Part of a small language model's weights.
Training: 907M tokens, 6919 steps.
Each number is 128 + 24 x the weight over its row's rms, rounded and kept within 0 to 255. Layers, rows and columns count from 0. Numbers have three digits each. The size before them is the row's rms in percent of the matrix's.

# q: layer 19 attention query, 256x256, rms 0.0462, rows 179-191, columns 0-63
# k: layer 19 attention key, 256x256, rms 0.0479, rows 179-191, columns 0-63
# v: layer 19 attention value, 256x256, rms 0.0667, rows 128-161, columns 0-63
# o: layer 19 attention output (transposed), 256x256, rms 0.0744, rows 128-160, columns 0-63
q179 089:177123120125128124081079162144167142163128111138142158099119119122139096161171132100132142151101122161130123160130125093125129153115147109130110105125110101093104121162124164111125110107105105
k179 094:142142128167100113160137081104137102107093147123156093181134146102124126117112120112133112107130173140128151160117110154140133117170143158116129115125095165111127165143162134144112141093126117
q180 097:106108132138144138130148157113142113090135109117164117118125115136111129086121129116141168152108082135166148115123157137168124118097112135127130122133122162126154201133142128153156118098148153
k180 095:149116134170164141153166148135118095152092124147104120094103090133165151131141118145106135116110143135171139096126127112105156142086118158142145174180100134129139153124123177161112156130142127
q181 097:123106143156156128143108165122132144124170121137131164157137135073128115112117196114110139076099140156143140134129089145130132134105128143130146117142140109135131137115154096153130101091133188
k181 092:115156154126104130155145172114137083078140098133131114111159141167067148114131130154158087157119053138138139113128203133098111117128121144133140123130130116153117100142174146118126121177131091
q182 094:104139157118108151082132155153157079151133120109128151128087139151186128170183105117167150138134146135118119071188126121114138173118135145148095149129114155136135185099103128105150113127189123
k182 091:101114149124130132155154140105151162123131102096146126119116109125089145139130090161133134117124138121124156147132092128150138155117111117132136127129112129102153135160146157125116111124133120
q183 088:142078140156151107126129145114114127171154131115098093113147073138104095091120118147170142104148109110105106111117153170115136113126153102117110133119102186083118101144144105095160155127147093
k183 088:140104087137161104143091116154130101153143160115143151107114105085098147126120121101112138101124164091092161142134158132119094106149151123128104113145149134118086109171127137139148139138105153
q184 096:151116109114139105093171132158135094112162127117088133156109143125126081113185149086064125128087161118124100143106099114148100118122143155114172087156179108149091155125115114102139123112156097
k184 092:119119150147143100102160096138159141138133129095144141162169132206161134115145145105096091100090099151136090133148126106153101093118177160146131115138102096113149114138125138135089151140161126
q185 086:121111136143131118125135133120146131178083152136186110110096150141142113151143092070125134139091114109101112144113114147117109140125160105121168161090148109161113130163141138107155125157109122
k185 084:096177128172073109125125150141134138095076108179167120088157112134116142136133111140134107115145124140118111167146126069152166111141101166152123092120114126088099119100143146120154146139166120
q186 090:106121141092124133147157063129130133160130098176154112110165146131148115145133113128139107088099131146149149107166143140077151082109116100123110134158140165148126130107112113096150104130104109
k186 087:080090154096125143145145167106127171112157157121104096110132101108141129153082126126099112119159138063117144129109076154136101138137106126098129132130161130138137120137170128117151117112126177
q187 094:129168141137120106112145122196153108150126145082120170098208096170157113136150139153130130171135144090105145131139087106126129188120099159123149143122117121118105141165137126108111103136109163
k187 091:145119119102133123083126145130092118120155111085131095173141088148140121132129112093153138168096134097124095167134077144145133146138102178108122105132119142122099123106136099133101144070112081
q188 095:135128101128119110159144178138117154109123126140122117128093118102183099081158126119105144121157155128165172119117118108123156119131159103151138156140136117162124131148133102126108105107107086
k188 095:130143141111073086109110121130147132092164103099116122099125137111146128142095134122088157127140134163115170095132141108106137123159137167159093139095118132125121127133115152123155156092154130
q189 094:127122086118114140149081146120134138133175145136074150114115098097169127160121134116136160110099126144124120158139103135157094137143135099136153153115116085116155122159168112129139147147153174
k189 088:090167116190098122178113128127164102090153147158138170124145125153125151161119140124131141140090122142156127161146142145098138116154160134149076107136121119119113115129167173119135131173107123
q190 091:152099110132148153131099091158095099119093150104163132117127153103145113137157147129131141147070126154178131141121123137151105132153177113125123104173115094148123157128160142151074123119118122
k190 092:135089169143121120116115148122162132102144139092109108122099098112133116160136111113136132142121108146123105110168115108117100138134104135122096120098151147107128083153114137124105120172105141
q191 095:108108125158153117097125121111138155136134106120157143136103164134145110100131095133123078138115157131138119075081115125109118090133126145107160126112131087104172122064123156145086148109116123
k191 089:135119125128157117103136098156191178172106121120113127101140139106134127103130118127170142135137167164110110143110165161153109116153137116147142119140104147110107115139138122081141104147155106
v128 085:142111093168096131106136106129117128096105121140157069151113179177135133139097126129109143125133158080140139102135177107149175158176119119124122115156134146121142115137134162122150132154133114
o128 104:164146124142145100150125146114095158167125126109136140176103133172130143118139132138138094149157159132133144140128063149121151127097106143141152168108148162104120116141093089145162126143122126
v129 085:117114130123126134122075116170111140142121137137125119163140139124091125116135137106116106138146123120136141118170188126132129184108142101112103178096107126106120176117134097120103114115120124
o129 092:155164123127146116142162133100110125096142135175107133169143105130115121147140106140125119134096131083184130150117108165113163146121127126123145127141117122182136138135182164116135165156089150
v130 088:132133115137157131136121097103094163157145115117150146146156120146143101106133153137131105124126105128162091123116125120150202109092126105108123161115113109133158141100147163150146141118096132
o130 111:133160099093145115116121135149106126161139136134154135144074135108129095139113114131132122167111145132113102094103115101106142157152161093134188142144131112153162122116124133127162138158120159
v131 081:098099142122148152133148133110134142108138107160130141111112142134160115102138139138148121148141066157076102138124091137114108085123134111141108102161099154135118148104155087156162116107156092
o131 100:136113124143095148145115163113103128170137098119103139115126132100122131108123113107117147090179092149119156125117129079133085159163136141128091107147140081131134111144115133138156080102128132
v132 088:119128151173118119127159117137100135143147145108122092141139105171162086130122132107150113141145131121090116122163150064131132098144102083089137143146096113163083129109090109195110167138129097
o132 098:168113086180153151143134099099087132148160132125123162123122118116153115112122143121171113156172140190144117108109169107093106157160150093139118121136127123096133160079107131153149101142129095
v133 083:079089175139149086109160125121119170129138171115104149144125124109123141110140174135190171142098103172144109133140107181121127115120119090106128128111116133148121133143103156133113130108160105
o133 087:129122104129128163131111131131120105113159108162087124107110110115199131122127140116143158155156135120127129152127135073123098117165162122148111124131145106135121123127111135149090123100179135
v134 078:111130130156113119157108154157131120119160136166140101161078115149117152081103115162123140100108154126126126170131113105117119158131149136116140132112144108144115124091121109130172119152161163
o134 085:098155095105180118145106117179139126157097153135163146131155118118146163119138144104144132133168109141133133145123125157136106141127144143111137112116159138144097123099139167127140093113121145
v135 086:122150128150103106108109154141133117140110126124125084163099102118143189105108106138126146134131162140130179142129088148135106097123148165117122119107151121147099124131125125142115098091127151
o135 097:110155127122130112107141120150180073121133151075162108094128103119113140142148154142160136125121142129071112107120105102137146116136104155096103149140142116155103142122136171129117110137139155
v136 076:137150118085151142174106119176136139163131112116121160127159137090148126129136128147125096093136118160133114101184106091141133115108126140106140160150132165152120138106136152126153132120140122
o136 090:154123152096132107126135128140138108152104117147139119112152154110129121138133114114118093138116097115168105119118169136133123134145138094134113100146134087160133142109149135101127120139110059
v137 094:121147102141132119149087149111100128111124131115128171102101103164181110154142131146100086122107162127126127147101137158136075133135136079115139105084177117119162168108103101159160102137119141
o137 109:089123063123095114127159141072114140142150096107115116154114131132114115139140132138090126101096116109127123086083097178103133106149103130104134160124121122193125118173128158146114138141113171
v138 085:061139158142116133117114127116110159124167146120113137113135135154142099152108117120150148149102097102122110135146124145151127075124121083091128122150086121174127101104117151183119136154122130
o138 104:124146131134116105154142119114101144135146107144150136120089142113121121130119122116171149141124116165101114104138155083094119162185136155130086132130115094114092142085100138181155111108134142
v139 089:120133094143110110164136160131175089131136127118150115077075107132098101165113125139132089093149162110115166119114120141112191103119132123155109143125168178131125136124124152149140097123095155
o139 101:152141146097124095086070171148119149130122152087169134149130139142165124100178110135142064154137118130192108105151098129127106102115132125145154173149132136134120101143119117140158120134134115
v140 079:078123147129153090125144134114157137140101180140113154136108128126115147100134105090134152133157150114107136153115117128083092170144148174107133126110156122128134167134100097085126134119117135
o140 094:103116095130144140140142138125131117111154159117097111128173099133137112130110100141090167125157137103136153135140116144161119129131116111130103107150157135123104125137161142133110146115114122
v141 091:130117127160119129170147153194130168146166137108138120127112088117132144122110123119137119102215161142135130137154145100142114098123166153120098110133156140140092122093117088164150125130088090
o141 096:119095103101160093131111118137134096149137144130156136115179116154125117133134127142122120133174125180144141127150106147121143138157153121132124122156140147087131146114134145117143152121145084
v142 090:110129164171111172134140125099139119147175167092104119125169125124125139111122120096112117166105127140111129130144110082154074061122170108125145155127146103163070133127126098157122093134115127
o142 107:134092141129106133132145153124108117133151129109167153104143084105115087146194139116146163095105114150136138161123167126104112143138127131135117077134120168115115144099119130135120105138128135
v143 089:100093151143136172113115109133119149119121125108097135118132125169128137168114137158077122135111173093103100145100105185088113124164117095151107098100145165151128145109118118119137140110132131
o143 105:127125125142095103112177173094142168135147098128101122151130102137079134110138115132132123130116105114116165103125118137172159125129102150125125171116117134116140085121153142108120110141094158
v144 089:129132171195123152143147144074163112176094150147129112165129179165123118155084152119158137179106075114143130106116160124137123114104150127145115102140124121153149111099123156164148101155132102
o144 099:149101137141104147106106139124112135099130115130147133109129140145162125172141071105100110105137154151118160107153096109108122151157097135130116104124111115122109093124108108164150116134141149
v145 078:151109115121119091128126105158151098130122127136131102149133126113102150126099147123091131138136136107192136137155173121120126172182129160125121157120135114100108146124111150117145136087104111
o145 097:160172157113153106102104108165169133144131135128159133153134083124138144164152123140175096108137157106139122155163095143156186116071128107143138123121147150154117139159141129124142135141130145
v146 081:092164136177109134120109123143185115142101140125143051141113132144106121123091112111107118115145139117130157129127136116115157132100127180122103133115109103123149108128147130110145158160092124
o146 085:135109147097126141126146159145113106152122150136169120109133110149164146131123121132108141140118135157134136116122124128085157141138158133139132088139185143134147107115139131161147118164106068
v147 087:101090136139146159170137128142139093156106084123169121096151135118157129135142122106164120157118107173130108102148167172151180053148135153146119144191115155163124148090107158157109111134106097
o147 100:175088138128124120126075145106121118159111125111152125133112128124151110127130110130132077128121146132137142124122130112124098157117122117147137125162162095113118126113105107118090119099131104
v148 089:138140186113120126117114111116139159092137113089139135132173151114172131127169129074145128105102088085162142145156121172136153142113152105146129116166127100158125105149177138141117155103075146
o148 103:128169129136097134151111113136136120126148133141137122098137154102139132117094133138109153130090162145151110140130194121114138127152133124147094113114105096134154136091128118130163158122106156
v149 088:133137118099091113095068127136114102134103117143106083104095125120093164080155141136109159114128130155123147154132120132114086153127111135147124122119153104128100142169146131092130106101175159
o149 105:141142128129145163089124121135161121126147142098108135114154106113141128119119150117172094109158138103115120169130139140152104144092104158134119155106147122184115132167124139126148134133164166
v150 091:120127117161145117151172151145185111130085160133095060162115137149102109130144118140161124137111116140104091099147124152110165098123102144120107119154099143130132083143120130144157167145168116
o150 103:164099109104185174106124126120072138129093121105112118136124134133180146131110113145100111150177149170139144075125114093095110136148121117132089122146167082098116120109137123155116100128146059
v151 083:134141161140133093117142104121124083121098124086135060152167132158140133107154127124118124153139124079137135129147108112115122150115129128136152121123106120158109119174142145159100128082098124
o151 100:116169143153135137161154094116099128132145170092127144145118107127106093107120124107154162176145150168114131155121136119103142128146120126138121149122134131139125131128131138128169146117097145
v152 089:093132115114124111133132117160165113140140118112117050127114108107112119130107133112117154128094116127084191150114147143107127164067129180121140109120118136122145116164103135103081092114164142
o152 099:098146133113112182114126102123159122138105154118151118108166134123154141115105136104132146175128101117090111118131119135124122141118110157134102132131185134114105137111151152116095132102145096
v153 086:113126089106126098114087085155118123098140138098121084164086122126133136095123141167128163113116091125129117172147146146101114132090119130113122138106140151176072121167159142123107137146153136
o153 102:109178150103144133123168112107168081131112121112122168116160110097121180118115166155148177151157127127095098102143156127115166111112091155135150188110157073135078150124119146108170154132162174
v154 082:154086092141098115117148120096167098157153124100102127125109159154116151151099095109112115109135101151088140119109169128079098146110128116170142089120169107125102115117136127153142175142148115
o154 085:108147101155135170118109091138132130150111167109113154125163131141114149115099129118136127129150118161125143117147110112118090135161089115156099182078150136090127135142112146136177149116192092
v155 093:124170088101142093166145110172094113117100105115115097148123121114169127135115108166142087113153155166106149126136134110162129109128138100133144142137142118110113129144124082164129137116115103
o155 109:109131069136172103112140092115101096134099138099126130159137127134105129131148141134132128138112135151113118086075114147095152140141133113087159171148168113183145134146096112112119147106119129
v156 085:127113130113150117117139151139159172131116097105147139140169134096150122133122100129151149119111150121144129117162147132176169140110141145108123131149143113147133118128143113135158109145113114
o156 094:163120137111134125136107147136151071123127111167148121095142129131151140146143164144095153133119155148147087133119143113132153094167154129148130060161128110096158135095139144129092120114107070
v157 086:112174129148132096171119104112148104126116137118110121158108129169102105129118108117130103093126120113121138123153168135075118170134121122093096152110089092134142147140108086125161180124155163
o157 101:148191101126132085077124118114144135142146177126112147104157119126142144154164144122139092119157142151130134097154172156140120117095129098147113111169150152148096109096130112142143128125120130
v158 096:131067143145136154124095135148171179134139131120170137102110140116108118156120143102108130118094079134107129124122157146101183144123124164163115116152099133113141101104105121154110057134100115
o158 099:169139146112081132144088171125156142156140113141133109133133132122164121116104152161146122102117122111156110129160078125090140114119126148148101154148125102155124089119140120135128112123158170
v159 087:107119093078128110152098144151110096159148103159158094078099119173113126114142133153083144129152109153128111161092126105114130091097146139138105116131166137125104112125116121108151105090147120
o159 108:115139161106120108094116112155134143146115098091145131133141095110106090076125125126180118135145141105116133116124083171122124149083118164127144156127119136170151104173142155110132117128131162
v160 086:136125118091120119125099158133085115135146152092144123091116134135117126103131163097127126133162125175088155090142121133121100125109154109101145105159127158128100151166108091079107053120165139
o160 100:123122138136085130123128110141119119143159134107089149151158128120156087101115161095141128108141099088161116183129124143102099118070111160131139131134135136143114143168111114101120110107109123
v161 094:129132132133129124067117150098191112147127130159176100132105167133109102157105110146142149153123118089106158129144128106140168175141102139139134124126146118104145126119141139120099127117157156